python train.py --num_hidden_layers=9 --norm="rmsnorm" --norm_eps=1e-06 --init="uniform" --init_std_qkv=0.0558 --init_std_up=0.0558 --lr_mult_up=0.67 --dataset="wikipedia_en"
Each number is 128 + 32 x the weight over its row's rms, rounded and kept within 0 to 255. Layers, rows and columns count from 0. Numbers have three digits each. The size before them is the row's rms in percent of the matrix's.

# layer 2 MLP up, 256x96, rms 0.0656, rows 145-212, columns 0-95
083:174108189110102183111112111166106127118148136123130117074188144128120088100181100162180109132116065081131117121125172187110145108130165150103130171161159075159133148086097147116172166062102141156165076159088063160123084105142132162099154132123122138164053162161149151119150150135109098159
109:167129118099087194123183131141110152087108166175156108169105150114147083170131153080142159178147161169154092145100121143098158111162194140202116164143135100123086129091074146120123119087127081170196154118204097156114166122151125091104072150141122146125139100157137092182159121097152125106
096:128161133182164117102123120116147076184116171125118080141122093109153126088128146145163084121165065175164071127121061111198119166101116095147082151146115076161188117142100108155155187190098174143092122119121149051108112161139097111137128174145146095111112074123151152110103157110096160142
090:139091084152082128139154168145206118160133153118196175190111065125128151162180133115125134067120096108118147153142146169079163129108134108099134120102161130135123117113124175145115108150196059084074115109165137165154155154184130179101088111154159104167167090101173171109116125115100158104
086:118162086079095118116147078114086155136169125181134123175123108096135131173127050104153104093102095129102169123115118126073139115115187163137116104124146119162112181139106139164091155135080100112070128121157141130125129101125091168122101179183090086193139125066143155125114040160128184172
097:150104160131153143144172158109144140109088110105144114141068082054157144099106144109137133188123143134093144181141171105158169151162174083166103125127172206154122173142136111137160144123114078080150119121148162117141129077168171185146161151146070112145135186094120070090072117075146123097
092:128131117050141053128134099139056100148176108097129050133151147076132168142087135092085147156122092151115144098140095134131103092124173181161141138113197112136139105114157163075134100109074158122138098127118092161087152093085149141098178151104167118140100073119165072148110126190131110116
077:138084205086155117141128111154138149110158152146145143097149136131098141109118124104120179116132119167037091058133168122077122152148159103137151087169132184063138117104174091135159133081115083100166150122124116150135101044099140100142126202155123144141079124160122081141117128142119075192
089:148133109106124181126128160151077122168197166165120157107124105108169087133096097085114142170110170162110066131103095080083105112062122121086123150131113130091145150166117144150152107106134154146119144157174092059045143141168110110151092110151187159123102122154157055145097074151094139163
118:102085157153234149148142140167143127133164122094077153085124115104170145102081125073170123101149133137130103100173104128122112118154136110135134169042140151134159128149095121107150109134021154141157108121137134210165167201133126164096168132140151133114130103067151138156089126108127103125
099:160105102134134134143137117125106141155070100116142109133116115133206166109123110101183107098223105157136130119160157126163127112167134097141108220087165159067159133095148136125107075153049124127145099110186137168158178093161137110134167188136107052137116084108119170138102138117141122148
091:120135169184121141103230155145170112159109070113122119184133093081169136113095128133189123148138136117138109230121105108067177126171130123165146134101164150126160151150129153150172072138136145162093152088115130162129089089079157083138147163135097104131167147176123146139146121104168175144
089:164107148105126100110103088114126134125178178174145125065078126109101130140125112070119162152169049173154137114120192087106118107115122169158122167109093091128112127091094133123114124104152091174138149159156133101078117153147075151109069058098105143124115225138135137164119154073075146150
088:115145131137170112136141121134161136135176128138175113076134174095084093110162151101151066075116173127136126019133150129105139110147084150123148132085121163090133175159099046141061166103150092161168114150123174126171127165133135109177141150133167138099115114201188134133147141121154101090
088:154070084112156132113147149130137097133096141114099143116148102125138113100122156177149167151129193195091140122148096137152174128100236081122153106172151090188090185083089159125101106131111143181084114106103100111123103087162132122139157108144147164120134134111089100076167171188162134079
110:110087103080120153122200127153155168108145068079154124162114124091128120097083132124106086157196146109172091096127117079137144115169113077156142120144181126162160113139168114141162103080086172141103094130092082109153059073141178132135131142132087119113163130185166144175087126131194126158
095:115165082173072141149082102095154132150086163136091129091127092122176138125101118166149163142102051143152133105110101089147082125154114091085134096102146136153082188127083104074137147182129138088128146097164144105121188164155124130173113049126155109142102072150126112124193176125091102081
097:099113126172126135138159142071153096116103075112159169148163146189110102117055081176099132107119095132126146131065172143162100130098125154086159069122150085097115068172074163136149115113139101136140196099134114119119136116080094148080127094142061137082097159183131142125140108184105161164
093:123145152147062158128190166128159134093120068123198148131104132130132114115064133146117113134116079203091154133119127096132139152156162052164136100116100067155127125142121164107139159161172195170125119118132101106158084076069150120128141178144069146114082103169136094119176136123155183138
074:166137088190142085167059140148068125171079168124080141115142132111137142163148135172130119064122128150171117126104104150127093135112130125132151111145115137134087072184114119137053130196150141133096120140106134169126140208122072068125123148129151074106123133117086163084185070134110148087
112:162193133109105098127130116130194144115132133140101144140130089080096150175146166151111138129054119094198134123102135108164086130142125139173147119167108080162086136132095163131125077206148073095131149161118139158155199199187112107134126200117126134122121148089126116129138159121143162054
125:122178091161184161174128086119130120145128138131135125147121110172119147116133080083115090083092077123140081105131149132139087125134131170139150161022139123083129140155073088072196115151096173103133099112167132138107137194183113122122119120110167105121109063107157134165146105084099182179
106:143134082149134138120077133151126180120162177091121097068185089139149088132139121182183127087090095092138052095133128147086109147190093136103079145118085083149091110097169068148085166154122156140068159182191093144105105162153125143103065133134121166122161113131165127130114135137121126119
088:122101121156130100088132141162093124143094137138077161201185180168106128133195142132164165150173144152161200135114159176181127115150153159101157131123111112126087087132203133086184108160071132097172142134105169142115067114147130141123184149103108078092134151122117111098111085182155106125
100:123118107209059106129127129126103126141146133169186147104088094149172152103127139169084147067109091097142109153151111114076140121139104107093117122082150091146158117167134093126104093198177182136088095158126147205133120112102108096113157068138127059101156139099078156075141177130115152152
085:056148167118132106145140125090067091085157083130076133148142136178069170110132116123114062109114147066127138101098152156150102089187129093110186136082163129140148129128146169114115129118120103103117096127104132159098082116108150170110193161113166112174085107091147121184095101173084197121
104:138123070107076125120149094118141169101109124126149067195123074118160098173135092140079104102117108097119203126093127097136163130125189168123123085147184131171089156145121104141124124114090088073096164095143129129152171125159139162119063180146151082173132146094100122089188078103115174129
098:207092121085126169142126078140125173092068104120151113147122161090139072159127165151105134163129150155149092140074190173138144130155169116130133122160147108136064100078134075125189134112107073137123125169074174142163097138121111169103156126058121087163151124136125201109103089111152106116
110:149194109098133121112137128135108146118120145163142115082156142131073117131140102076134129126174114165133134163068107145136132084080097044138121120137074058125120125143138175055169164092167147082163172140116118105078086095040128104117125145089127146102130130087164132114138203107119184133
099:115122164113147124115021155148127095128125077134133128117144162125143093135119130169120132125138103152143166129075102117082102142130080203142117167103133135123181090137105115143104138123166171170119111154155079140128158119113066029156147136071181108113148112162131183195106120146048119146
102:137150128168128053105097108111080096100105129084114089114163090125121041172130087140106134139146161045091128138089166138070092131117111138160134158151122161105177095082161172170159107175106125062141126094103138152111144163131083173095180148120108106114081151157113129128127113184137184130
109:065170143129142091121103162093065124164081113105116132129126072195141173121156117137089113158114105136133145161084164115131138154065136050088151139146159161110136179101159167131102090131112095145110131096096097135092208101062110197102120122107183109138183118162177132145154139154124133126
085:113110131182104098109101067099102175156168111182172102095108175147114164119163133152083086183160134085163116178097149130112108067162151159130102143131163167156109141084069113117054144171137089085124173173182126194128172145169161096137152154111118131134151135140096156101112091132117115161
107:158157132110122211109144204148132151128224112151107170112149111139098073160107074122146150117105153088148156079148068151106127094116135130128119124136162090170160146135090087085114123103070117092144109124113145119114064124153165176106121147173107095069142166112126057141115103075113159146
107:177080113160098160111139086071103145109123110154098202076150147181127061129133088118116148142157110155158160110141103097140152130121142091143143092174136118120103057135097078217098155095129153191197145112082109149085144122130145186134135139074133127134161133176155086159149132132164119133
102:157095208169083158115137110135183105100113152122078178116111111159157175130072100165115134112042107111146102155181131146094091118132127115092150094131135075164099123081080142156125096159120082097084132132141103173144118119172137172135140109126117155123116104047039105116167123088132116148
099:043086098139119121128136162160190166090114134132109107156092134133133156134225078122138066128131160082107147108104129165135153178139150151144112111076140139160126211140176095109077120169151168151112130123147102137120123142127143075165095124080139138131094074121086127053144133180097114110
099:094074110078146107135193162103107115147174178067136144061136106141138149173087113143103090114123158161146179094117068065101155115112112080108132108130167077105104104107078146155084174097110166150146077095080125077188133098118154117103126151114151119149134100070158140168135140136111133179
094:103168103158141157103119095073102145127080115137216117056138108173139128121090139154152108120101134120137110149135116096135126141111147098131114156117135200104065154133153138137073081093136101191097163116160121149150192164148147140150122059138109153148167106104035138099147168098181103172
107:120133171159120191116077196111127123150115105134078152122119127203073054110146164155165115197132140110185124183110089111156121151139114121159123111120135143163155159100131117114131124186108122135135083119132156173147127094179086179164117113145103107114137167081172105137075160062109067150
083:094136178131105179087123117141160089143126160189156131116082121116102161097172200152178165194107140178088120122135128148165127122117196109134093131156144187087141125143158132115156165108192107137094108134137094142148141184135110100118100138099134159150129141159047157095077130201088098097
089:170139127145121111192131158151150137162124137116109174131167167105111145134114118156103195150185119147204188133130079117105103144158126133132139131116119122119101101177116117173102095082127164139134182170097208178065112131084060141156107113140073107187143146199165141176116120121155143129
093:135120164135118141127102071162126098107074139137125161154142080140166159078186137156201176160143145105169174073102146123136099122135105145131124134148129122119103142105130127110194066152165113090190159147155128171164192107181132143163142138104132056053167147103092109170127164103112179132
063:168099133117113130134121148084134120131120131159159130077138158118137155109126094088175157073124167078095075161135101149145160050114120124163153100114132103190150128135074085133133141130156043111137132115100113127135157109202141125107135147113094183115129176067175134041134174089136151194
063:145105145138141161136120159105139105126139161126120076153092055138151176164089166042158117108179105114100179092118156171192140198093137112097153123174121057210117125098141125100154126127136132081109106152112137142179108066155181159134118181106145119103143150113128124089127142079128114093
101:080066130141137088156132111163120104118060108160169144154117137149107113129143188169188088103178146120156202116184141102159166171122119189109140129149131162071096066164110115133108145086132045121101098143163162161164122180130129090130134159167129151152116067152112124125140141158180122129
100:147133136098136122091086057119118138152101129138120104135181166072088153135158091079165086150177125140134089075043097064102090115097136139112146142113146136185137150086122105137125087131145121158100170170139113151116176174102088114150153074126185130134121182167147174166109090181136151174
103:166172099135119117144110105137060125127110169157115133182157109108137118143115109077152136092107147080174061201195092119111136148103135154104125136129113137138145105172174132152129110207124145119124161080182104141104138187146191103077074122103163178120152131133082101086145140184105177100
094:155184113122118047093148086132093159180107170111127045120071128119131127101183141096123118138163062159121136149165152121136114119132099176106117134144089134075071149147148155086157051111159103104163106090172162098141189129126123146138100172140169123156119078168185135131144127114090093125
098:161150116090106093164157130121132100110142046092143106150117133151167108114155121085046104186135116128141140135077107056141100124110095068131148095115199097141154127153120146126179119182186112112117142107131131149176040091130150202154155135143142092091082144116132152109112090154093131148
102:202149124082128105098124104139135127142130127127102145186193141148159118120077153157133192093118167125151060199093114143103123130147176137101127132134211126103092162101150076114109086138145063129174155140185195126132155141086147137147096165106161133160097096149169102132127058113115139107
103:119156132152121118150127100076128057188118116101180167124122135137144076125143130139131227095100106099148121137112071118128142146118149154096159167133169124150152084191142147148120148154097118169151111161074155113139070135070135115126084160080191128088085130088176153125162101111085202127
107:089169140128117101112149119095168109163145105099131152160163148168107140095116133177159098068070146095138138069146117160108128162142125173077145116128129174124126182151151058093134101124172109117116098087146146114155158121202209120175139105163126134088101174146126146107063208140133112180
110:133172142137114168155107096104149117074075145153128156108123110126146152118068133124119118068053093162097116132117163155147131136111162065065141166163137199096112166059116134143163091145145111128089106113106150052126132139150037135124082113168136108099183135115126099108144116105069115169
083:131083180166164165080136120139160129138188142193131161152109159151116158111163145163119141172097164141167140135156175168114116143096148086149165135132084138131120178141062100074159045189163134105090140143118160134171100128167143177103112155083086113089109106143155112091142196104101144153
091:125060106156130153151187114107037137118153163139120136099120084149140156155075112107067113129108127122088118149240137084164150122093090117146153126141107086131132129148102135144114124116136095134109136176154079169189127131098157142078151096093117168043195105143168119146148134155110136136
090:143059209112136173070174171147139108133206127149135175131105146154110136157164165169107170102071174120115109143155184115117140137145143123104127118171144166095091111116129148117145071133173125143144102139053118156166129141174156075148103178128126132090161164132161110121137148172153062169
090:139126128112155102118137097136197111124152107111102160096115179131073125129196142148140168098077093113086106136153148086117162081124131078173125114130114125170149104146101144061140171099151137133110090147121120111177136079143133120154031089136133173081055146059176095133147179110149151157
105:131094140133082085112139104166151116105068148097096082170183133088125162096145171173122111082146100084128113115125092172143137110153182141148097141112157200144150180163196120121115108128148121074186174165137163137145174098144153141148181145143166080153068157118136174095130134180130084099
105:140124172123109136134156107127146139096083080162189116120096121119102143124091118130156143172187139114168101165107203141125126104148098151129126148146122159066131129137183113117157113068098081124242125149155099130170132107148139170126132164157088137149114145067104084164098216072131122099
083:103091126111108094123143185165131152163145131098085159114131162134102119124193115120070149095138159110143139144107128131134123150119138099190145176118087110140131099141131206135140198111076109055186146155137136121096114101093118206121156141134139138146055120075130118144045117168188146085
105:106183044114112128118187135164165146120153162127142035161143151158114115117163145136143088107140079189171071119123116092180102123159152122111137144121147151126135126128083204157127142083119128141158116219143070165137166129136133104117171142162133136173059123163111143138102122119078140143
102:098145078122144122066156101124088102160114154129182125151143131090132084154102120104129067079131151114132126117124077152119126099071152147143127136147137119116118129107098127141038195183130138105155032079102106100109151186167116148104105112150179137087129077148153125089169102155162151197
102:186129095135113172124109089085186128101110126182113155070115143146167188117041130172099122132142165175151089157158135141155073128124142110131109117148167098174109114160113100151146111153180120122164149156129086114161095109146096167110097176170128119173157160128111140089106170067150062183
092:166154108093170118123139095098121063155138135164113106143149103033122168091141142127090146118075146131155146194166136118154109095178163133086133152125133145152147097112122133120202067144099145056124161126065128091139097197153133140156185130089163124125152196144109142132136155147106175093
113:125120165080151139092130170170112099146120152076124106127158159083126154101187207150111143142156115206113146120074134112163164138134175120164145139152118158121121119175066134120128127108090147103158164123124123164196162117130134074112155156083164140181095140089131218199114099103102106112
123:122083156125148142131146108094173152159169098141128100114168103073101102087149124154179138186146117099118124149136178132156097131118120161198166097087161195163132081183129097154154103146109112166088176146077123149110060168087155159094183104099166137104145102188148072147165130143130101154
090:132096128090145123135147085047167113136140070109147108158103153115047161155123150177167127118119098177124155078148133107111129072212142166104114151107104112123134211112192134118181162087114118129177153156111154135110123111135124149145158090098158123148061072167115143143142153127181152109